config.yaml
n_layer: 26
n_head: 5
activation: "glu"
norm: "rmsnorm"
norm_eps: 1e-05
rope_base: 4170.0
tie_embeddings: false
parallel_block: false
init_std_o: 0.00376
lr: 0.000997
lr_head: 0.00413
steps: 7842
Each number is 500 + 50 x the weight over its row's rms, rounded and kept within 0 to 999. Layers, rows and columns count from 0. Numbers have three digits each. The size before them is the row's rms in percent of the matrix's.

# up: layer 13 MLP up, 832x320, rms 0.0363, rows 429-484, columns 128-159
# down: layer 13 MLP down (transposed), 832x320, rms 0.034, rows 429-484, columns 128-159
# gate: layer 13 MLP gate, 832x320, rms 0.039, rows 430-485, columns 128-159
up429 101:478477505534561406537416480526476433503463490437454595448535457515454543495583554501569532462418
down429 098:480564407482542456477507428555440452484332410433523509529479448479517446491525581500470461488459
gate430 103:470499519514644546508464486513623535594446537436470469415555424576444409464441543490486450446572
up430 132:505478499531639486544441488529576526556465557420462554540491449571433408473526577474475474486538
down430 111:401437506552458548431467595511467457540468541498553377530513535482572566498507452488546494450490
gate431 100:546513493524524534465453448462535526428479464436530557459533456430555524452435533554434557520554
up431 105:520405578536561613492467449451532446428446482491506493481509465438622496419450584477436581515497
down431 106:494462577528552510531491396442515457470447451447458522468434497437522561500439461509525605464529
gate432 100:522568576513465515501428490569454508508527467529497501443537520568479565483417520513539564427484
up432 088:506483464524543488487453496511407438446502562399444556453525518513429574478509541501496503551561
down432 095:429463489524513529551570454489538553573533551465474432476447492488546448449420503549574518528475
gate433 109:381486548581426540457470571430495485437451533581492536476559496505413470471462485513493483500536
up433 107:571408449487427443374557455425470567540533506556552474527562420485480473510444544423428457500546
down433 111:499427557580526367496566480504483493572498537458471500603595516543582457479519571430437512542466
gate434 101:537438538584506496446382504488440465520552569505559547506519520544470447533485416499513430494582
up434 132:413626492419518559488569582507538518452408423470485446504530487487554494503449602541454553453414
down434 114:516528480474452564505477474522543538499480476532584494460482392461403470489532683504551444513539
gate435 101:572450516459479507533425504468474562555528560449578474491529520446565478512437469521517466522525
up435 090:512412529574446547545465379496470552525461557515393552489487536568514579534420501431526504560502
down435 089:564504468458466419543446516519493528492549549579531524522584557470516462493521430515428382510536
gate436 105:443578600524502574457534507535560552555546490445546543417480435528559413454464496557471503496530
up436 111:461515539514570446570554503425542591556579485497523481491399456487541436449483459541493517475459
down436 110:617565476527518309494459464622613415510435593523435540559442482477524511547495462543534493498499
gate437 101:445573475551485505522474607517530520542408508412525548547454497471468436517507415576444460382464
up437 085:529519406550539564483654411487482438530481478468548425515501508455466552514444508485525555553525
down437 084:541489549444609450385524473483429466430480476507477465393476512498552534418533575481608540565538
gate438 100:531426525539457570518586518463533577562458509442562507371546487511433474523393464519503579520524
up438 112:490513528515608488465412502587505414497513564507450496595519504462532472497572546479532432534482
down438 105:447388563542481541488522517470535543468472497487445509497508439460529498428514420531485455488458
gate439 106:443473538470543527356485444537465479521465577463515534465546468579526515523515545524541578527491
up439 105:597561477542429499574550479496488531525435433564480428518453490532450557497457487479446461462471
down439 104:633478571549467502485517559572541478441553370488530462425579499533474475400485500519555403484514
gate440 103:427485542498536538475371525410490552560511535463538499467563454487476423416483456478491522541553
up440 133:479442510544461476514434571410454570509503509534517501478592523515545458485546463475449445495471
down440 121:478512528542478526497487455556454468484493499470411493437453479549436447480413542454513524501461
gate441 093:562474583527542501488494544560627540567465574500544558577504496590422517457484471524542498510503
up441 086:570509563497541483513511523582568499544485601502521548629466538601422512490559491512502467545447
down441 091:574520434493517488491497457563548486442483608620523483458428445480498488482501467526545459481484
gate442 101:413458566498386483426521538458491663520369519472539446567494466543487586379488474482491536487496
up442 096:494479426574498484501385507444563525518485417473573494483470512467474553544441469577453486504464
down442 102:513450526465551490466500451508583467498542482533533571388537468400516436512491585602478492427544
gate443 106:534464523481488540506500536499479501528474514520451555529535478503397577490452487499576491453561
up443 100:509602458510462462571521452483489531427650417493548487526442546486476495610451566431499495509535
down443 103:489600485550497517547539447547494524480540508559552496580459495383574530529494631497501460473448
gate444 099:505546565410517467502529592505542491508559489442567453556563524476505584516364517455527503531519
up444 098:493450487532528521456480460493464571483453566529400562448484493534538505437617496493483508453455
down444 105:592465488559479618516500436493463475587463510493509534558506488510401394534548447578508428463523
gate445 102:520524498525544624408432589508521581494502542589588446422437470507500490538501436469524553518556
up445 099:406522524475419459474573538479352530478387499444463563471440568528502504436536515568550519563482
down445 099:529494523548450581510467508474462418421456562480546509503423537461464558404517532494527495470557
gate446 107:493545571488440494452512576548560478565482580538491545433520454555465479462553413445579439484583
up446 102:524506406465576418465596447526489514529530470522432448563492534494500422566423516580540516469510
down446 106:580605560529540553533500451531469480489539546572551480496510466525514493449613506534519488550458
gate447 102:510462473530555562476467562464462595552447564566558497465528570464437512540509484483488550495490
up447 117:433480497527470613517401469435422536557460462549450542384477458468412535566514540533492459472444
down447 118:576437536440577419462493640548518519517408605473548519477466516515494522560488544482478597486516
gate448 095:511565492570506537471548482454509525551493477477478513458512498519558502490473390537465613519522
up448 094:471451395407609492507474590385427463401430471532496540484533470389576444469513441533441600501511
down448 098:439524412475506503542557518571546564572426559442457444493504477518505540459497498572422467525428
gate449 101:539468491517436451449423482478520534494495564499587497485580480493492474482481522470576469492509
up449 110:603462460515548483522462497489442522608504453529474434545559563537521475498523486530504499501432
down449 105:465428519577500472479579482594386462549524517471478532603534487479508513542621425483511470528392
gate450 091:495579494377478500478580613476602561524448463529435492566496445504504454532433486592495450485490
up450 087:499586462438470538412573521501498531505476480549437459441575555496453527526443565506547541530502
down450 092:525492559479520514578476500442518526541437591373546502517488421418558491455579519495468576523585
gate451 096:518506594488502564503345514446592584537457473446503491392536536424517497539541419523559477495501
up451 085:481514481562521493486488564488525418476507512573510482565542528473508532450523514462554505469506
down451 088:525479570537461606490571512504385489420446480570454501552513401490570493541551447541530558401503
gate452 100:516450467569441474457484445426546482480487529481487470417564504458551480479453456565542546502512
up452 096:484458534413520492512543504462536554502505480483527500429546559418488418472505500555525478418529
down452 102:533480492553593482444586456552426457550544512553507529501475511524491469509540514542469483508535
gate453 101:500570488542524581464532489531465516506353513499502484479457503520489461474477517504524511508547
up453 099:480566522456483459591452476606475577499502569536507490552440527421590526481451574586430571619563
down453 100:495451457514515492492506428472455545531456490460617529522478565532521505453564467501445509419586
gate454 104:499503594588473471405503472479445514640529486526514452460578508422464529490527451431496491526504
up454 105:557550498448588525524509544508527634437424482481444526507478514422333510580456642524379427464526
down454 106:545382563557450408586480525530532512526455574489469536468587454549452541503400561521527521492525
gate455 092:564422580528529488473402572555543509577499589505464506394503466406518421538428459578459542571580
up455 085:451621471495483562480588453458460499472481458466524507602518522607464552443576501458557419390493
down455 092:626455532525544557422487556524507576468570475440552519481522479508514464558509566507543549445521
gate456 100:445532514498460586550484595506464497596474491511568526482570515464454518473461556564539485508571
up456 087:505494559474422583507555548571429522402524460481482577567624477469553468536525592537512416385500
down456 100:517544558489505480619545488505587479571456507487511492408489540482505408562512518497552397455467
gate457 105:522542487526462561412504491508532557576555484482559499411573506406539404480436551468496467458563
up457 113:479613481542589463520570522456568449429513546455478453563498459560460545614523470558521543445430
down457 116:416503401507453480469578449546443507455471513564477463550540415591465501491554516492498592450488
gate458 092:481618517480477540505533530558488471576532474439551514474539556548451442502470534499507531499483
up458 088:552572519444510446539469529547434416530571500472508443469511547527437596473530478557498608508466
down458 089:517417460434556560520553476469512586440518562509460492526451508469452499543408429524506498563445
gate459 104:451480522513471528509482560544551520558530557505605526497561486507427446505458400601539505445521
up459 101:587487528516449503482504596490473461450591464490394506493496480594547523513455460591544452448436
down459 103:466474488580472378438599558574508500507414529597507564497519499455537503544464561458475420504427
gate460 098:536439501364533509461454525450427591603465464615499558529466508535493404480439427539487493390512
up460 077:462588499486464467556459514552533477437431506442570544533525583512399523495523540488549517447561
down460 080:589507538478572491431493516548485429486501497516455471469443475419600516512488490494509492566494
gate461 092:495547535539485588525370527426532552625510544476558541449541543438500538527479435525484485559516
up461 086:398573470490497544547537517473507443588444506478515542419512482330480454554471484437568495513498
down461 092:553520413484567492478495477516485467435508558520486497547523514549498496429381577562481451495566
gate462 096:465477465530525524399526487496548577539459575504563480439509519459562449470452545487500431525480
up462 090:503531448464602490501529551451547535522540454563487419492460462463427471520449458500528485427469
down462 094:511425540522482533449538434403451557545548548519508559486503509537578519518618467497440439568570
gate463 085:522551489520451575516463540507513527487536456487515539474478570552515535453519517537533492468604
up463 077:470456535464552463424480509477468504548491580520495404482548390389470461534458419467508545510448
down463 087:495573539494475451469483503478489472491515486542560463490500519449518410422543406449578452446620
gate464 106:622517529570408534417566446460483551457416505436492486484559497471497544447460443500528596535483
up464 101:423378507467539576504508462466483480532472545417397564486470552514472519592520411440477494531498
down464 106:533466564457560410531473528521505545583473532542537532487515454438512449552382486503558523540531
gate465 104:531544489522486561493469493501507534591467526478487545462474466492427482500469439531582529493496
up465 151:420474488519381539544546573512503468477484469482470518449459437530503554526450530527597490463460
down465 116:468437422489489480622461510496522449535493500510454564504495392530515484486486519604565507603382
gate466 100:522482547459396573488467581484565527546503527518477534531542565458386503431461428468504528446474
up466 094:448571537481443488442563464414516529508425604476531521518482528543488446545482460437518528532519
down466 100:443530445503453448539506450441508447522567580549566573604505567467499552464509466478500545444526
gate467 106:456520528448597512472490453396554478557512593488507446474451413496432495524491518479499506381550
up467 110:597505527562369521509524517610490509498530551538531539595517471496507446555561551549603424565500
down467 111:542461530514486603512486530533515539426515439482548535586491522485481467443523462546524431493558
gate468 103:443438543568544467504488544496529490570522478472389505450418437543497523458520469575601507548458
up468 100:479537473504475527484544490496413513452551540568490617429473486550470534418529539531410495547547
down468 101:511500455461487566507497543409472471519434510422536522453573412567558557454523511505508573537480
gate469 111:540533584435485564465607526477512495541527524537470428545480424534445485451476505546469549486509
up469 094:517450546427539521500591531532473535542497454479438491472444438466539525497451422519425566563439
down469 106:480524533455457464533586516533436588528496435444535477510498497540488485510551544504396509499533
gate470 096:431556499556418528455504512461577458543440470487544525555558531568502415435470517521493458476539
up470 106:499538485526445475491475541525579433548490520511626538497605556423502475480508462472460555488523
down470 108:498489552578404555454485553479508529526430541475540490556529464501551451379457392464450470534418
gate471 094:443398578466571528446457492433550596517540518457517510477536439526465479461536521463505549422446
up471 096:514614442555450512539528543537520444505428524520486499498546509542539515484442493550522495538598
down471 096:556424491510503570531451571462417627480524415504439484449489445514509535554427475500500598480511
gate472 093:476477551550487563450494551449482514516489553500499601511554410458494398486426468497564579497474
up472 083:532501486398588480487445459510509556530456460454517395466451521490490639452517460534412454460561
down472 090:504476528495485516465387555505503517451498501449567486415541491400585501456499487467525523461574
gate473 095:462527563541558535493500620527534484560506500484560504470522493511525492536437432536451443465523
up473 095:558487545459559501470566532531598435440530445524602500469472487526416415458458432497466399399507
down473 101:497579495540521429507510509511447471517437482467615587442533504464603476486486442537550542562524
gate474 084:498402513511512551505458533457495518486494459445500438520597466496463535539475410528499488422582
up474 095:462595586492513535430518491435573547557478579524568536446485469515527458447429518521525509514477
down474 086:524512443506399618452429530481433467438507473490558410452559530524495599429495550447428535540541
gate475 102:491542534432479558472467528543506480644545612460574449477465499597423370495519531540558475428526
up475 100:518468506413435472501627537448548510538377515482493580494477519531532498494474506465513536489505
down475 103:519484626554429528528397552452504445439481535488502444503518504426511520417543466431561566511482
gate476 097:466502454558504496510505571485488557567415451487500517520476497480529352444556456599561476506619
up476 090:454439502519533475499518516504435584566466527478521483516592481443407478494545458462500574500486
down476 096:547509525572514453490423514565461504512542536551517477594417517544536465488514538532532449521522
gate477 104:410532576477517461468525538487555569590421516553583499492540453466491521419455453485512506433422
up477 109:525514471564494430416479472447510433551370511500521478462479474495471545499418390486509538476423
down477 111:524615497476534384595517530495512486465522583585469385482479566454519489390502455604522434580498
gate478 095:525492501538520574468471477471488459534503549594501478443524512521461511436408406551500459542539
up478 104:500543449529494487492563489535589447452547566488570509533529497555488550417502475553575580501438
down478 102:520439431520481545567592550535526463495470533529498619541542531519549506473497499497523493496475
gate479 099:536484500480557538364579527501515484538456436559496564417514492549474528428446494468550562458514
up479 087:433485491476553492425484478480551514589522533470509585572494480544493426477457407496406518458394
down479 093:539578510482554510412546513461529457527551457414420458502481497516474518538415532509446565490496
gate480 103:520501478471545561380478482489598592508441534400501473416499479547482547469449509502560507461484
up480 099:431553578465541490513500469557556592516467525514541578484527440433417542510479538501582472493495
down480 108:565577485503510479536457490494456441499519462426456527507479542498504529525432405414511441494514
gate481 100:517482519595555502468485555382517533382556489453600519487576563558515573549554456497592494429561
up481 088:504437486457487434510426489552402483554560591538423424538462564475416457489568497479454389548536
down481 090:474362469462478544537448487584469557499517508484474438554457561466481382523513534496384489588459
gate482 103:587509597521436512509552531441513497507487482570549537471471525592556434522491457518486452530479
up482 094:486531438479461497586399492508469439547498507578432461504461484578561434581478513489488554554485
down482 099:482483539452468535413451382520527496425467493535513531427466581458492528609525497584503446480410
gate483 097:491542497533570556465528558391570521648489612363530514491522461490461392554501446491489441485557
up483 092:511598508484444584471583519454444539475471475454562414523556497505390485493508548525527444511475
down483 097:523515423487394520536545524481507509486496611464407520432535570484661446467578459519588477545480
gate484 099:501501500416505498434593499494464536505509470630583515489481448604482483495477474421549494501492
up484 099:514430472520631513477564517492478551518543527444631664510496565534501561478503414423428531556502
down484 102:569532509524452413545511477520525495434565463485522509533458475448466589475424536494511559495493
gate485 107:476429514505527422427429584508536580464549506512469531508561466527526427451513447511422469480464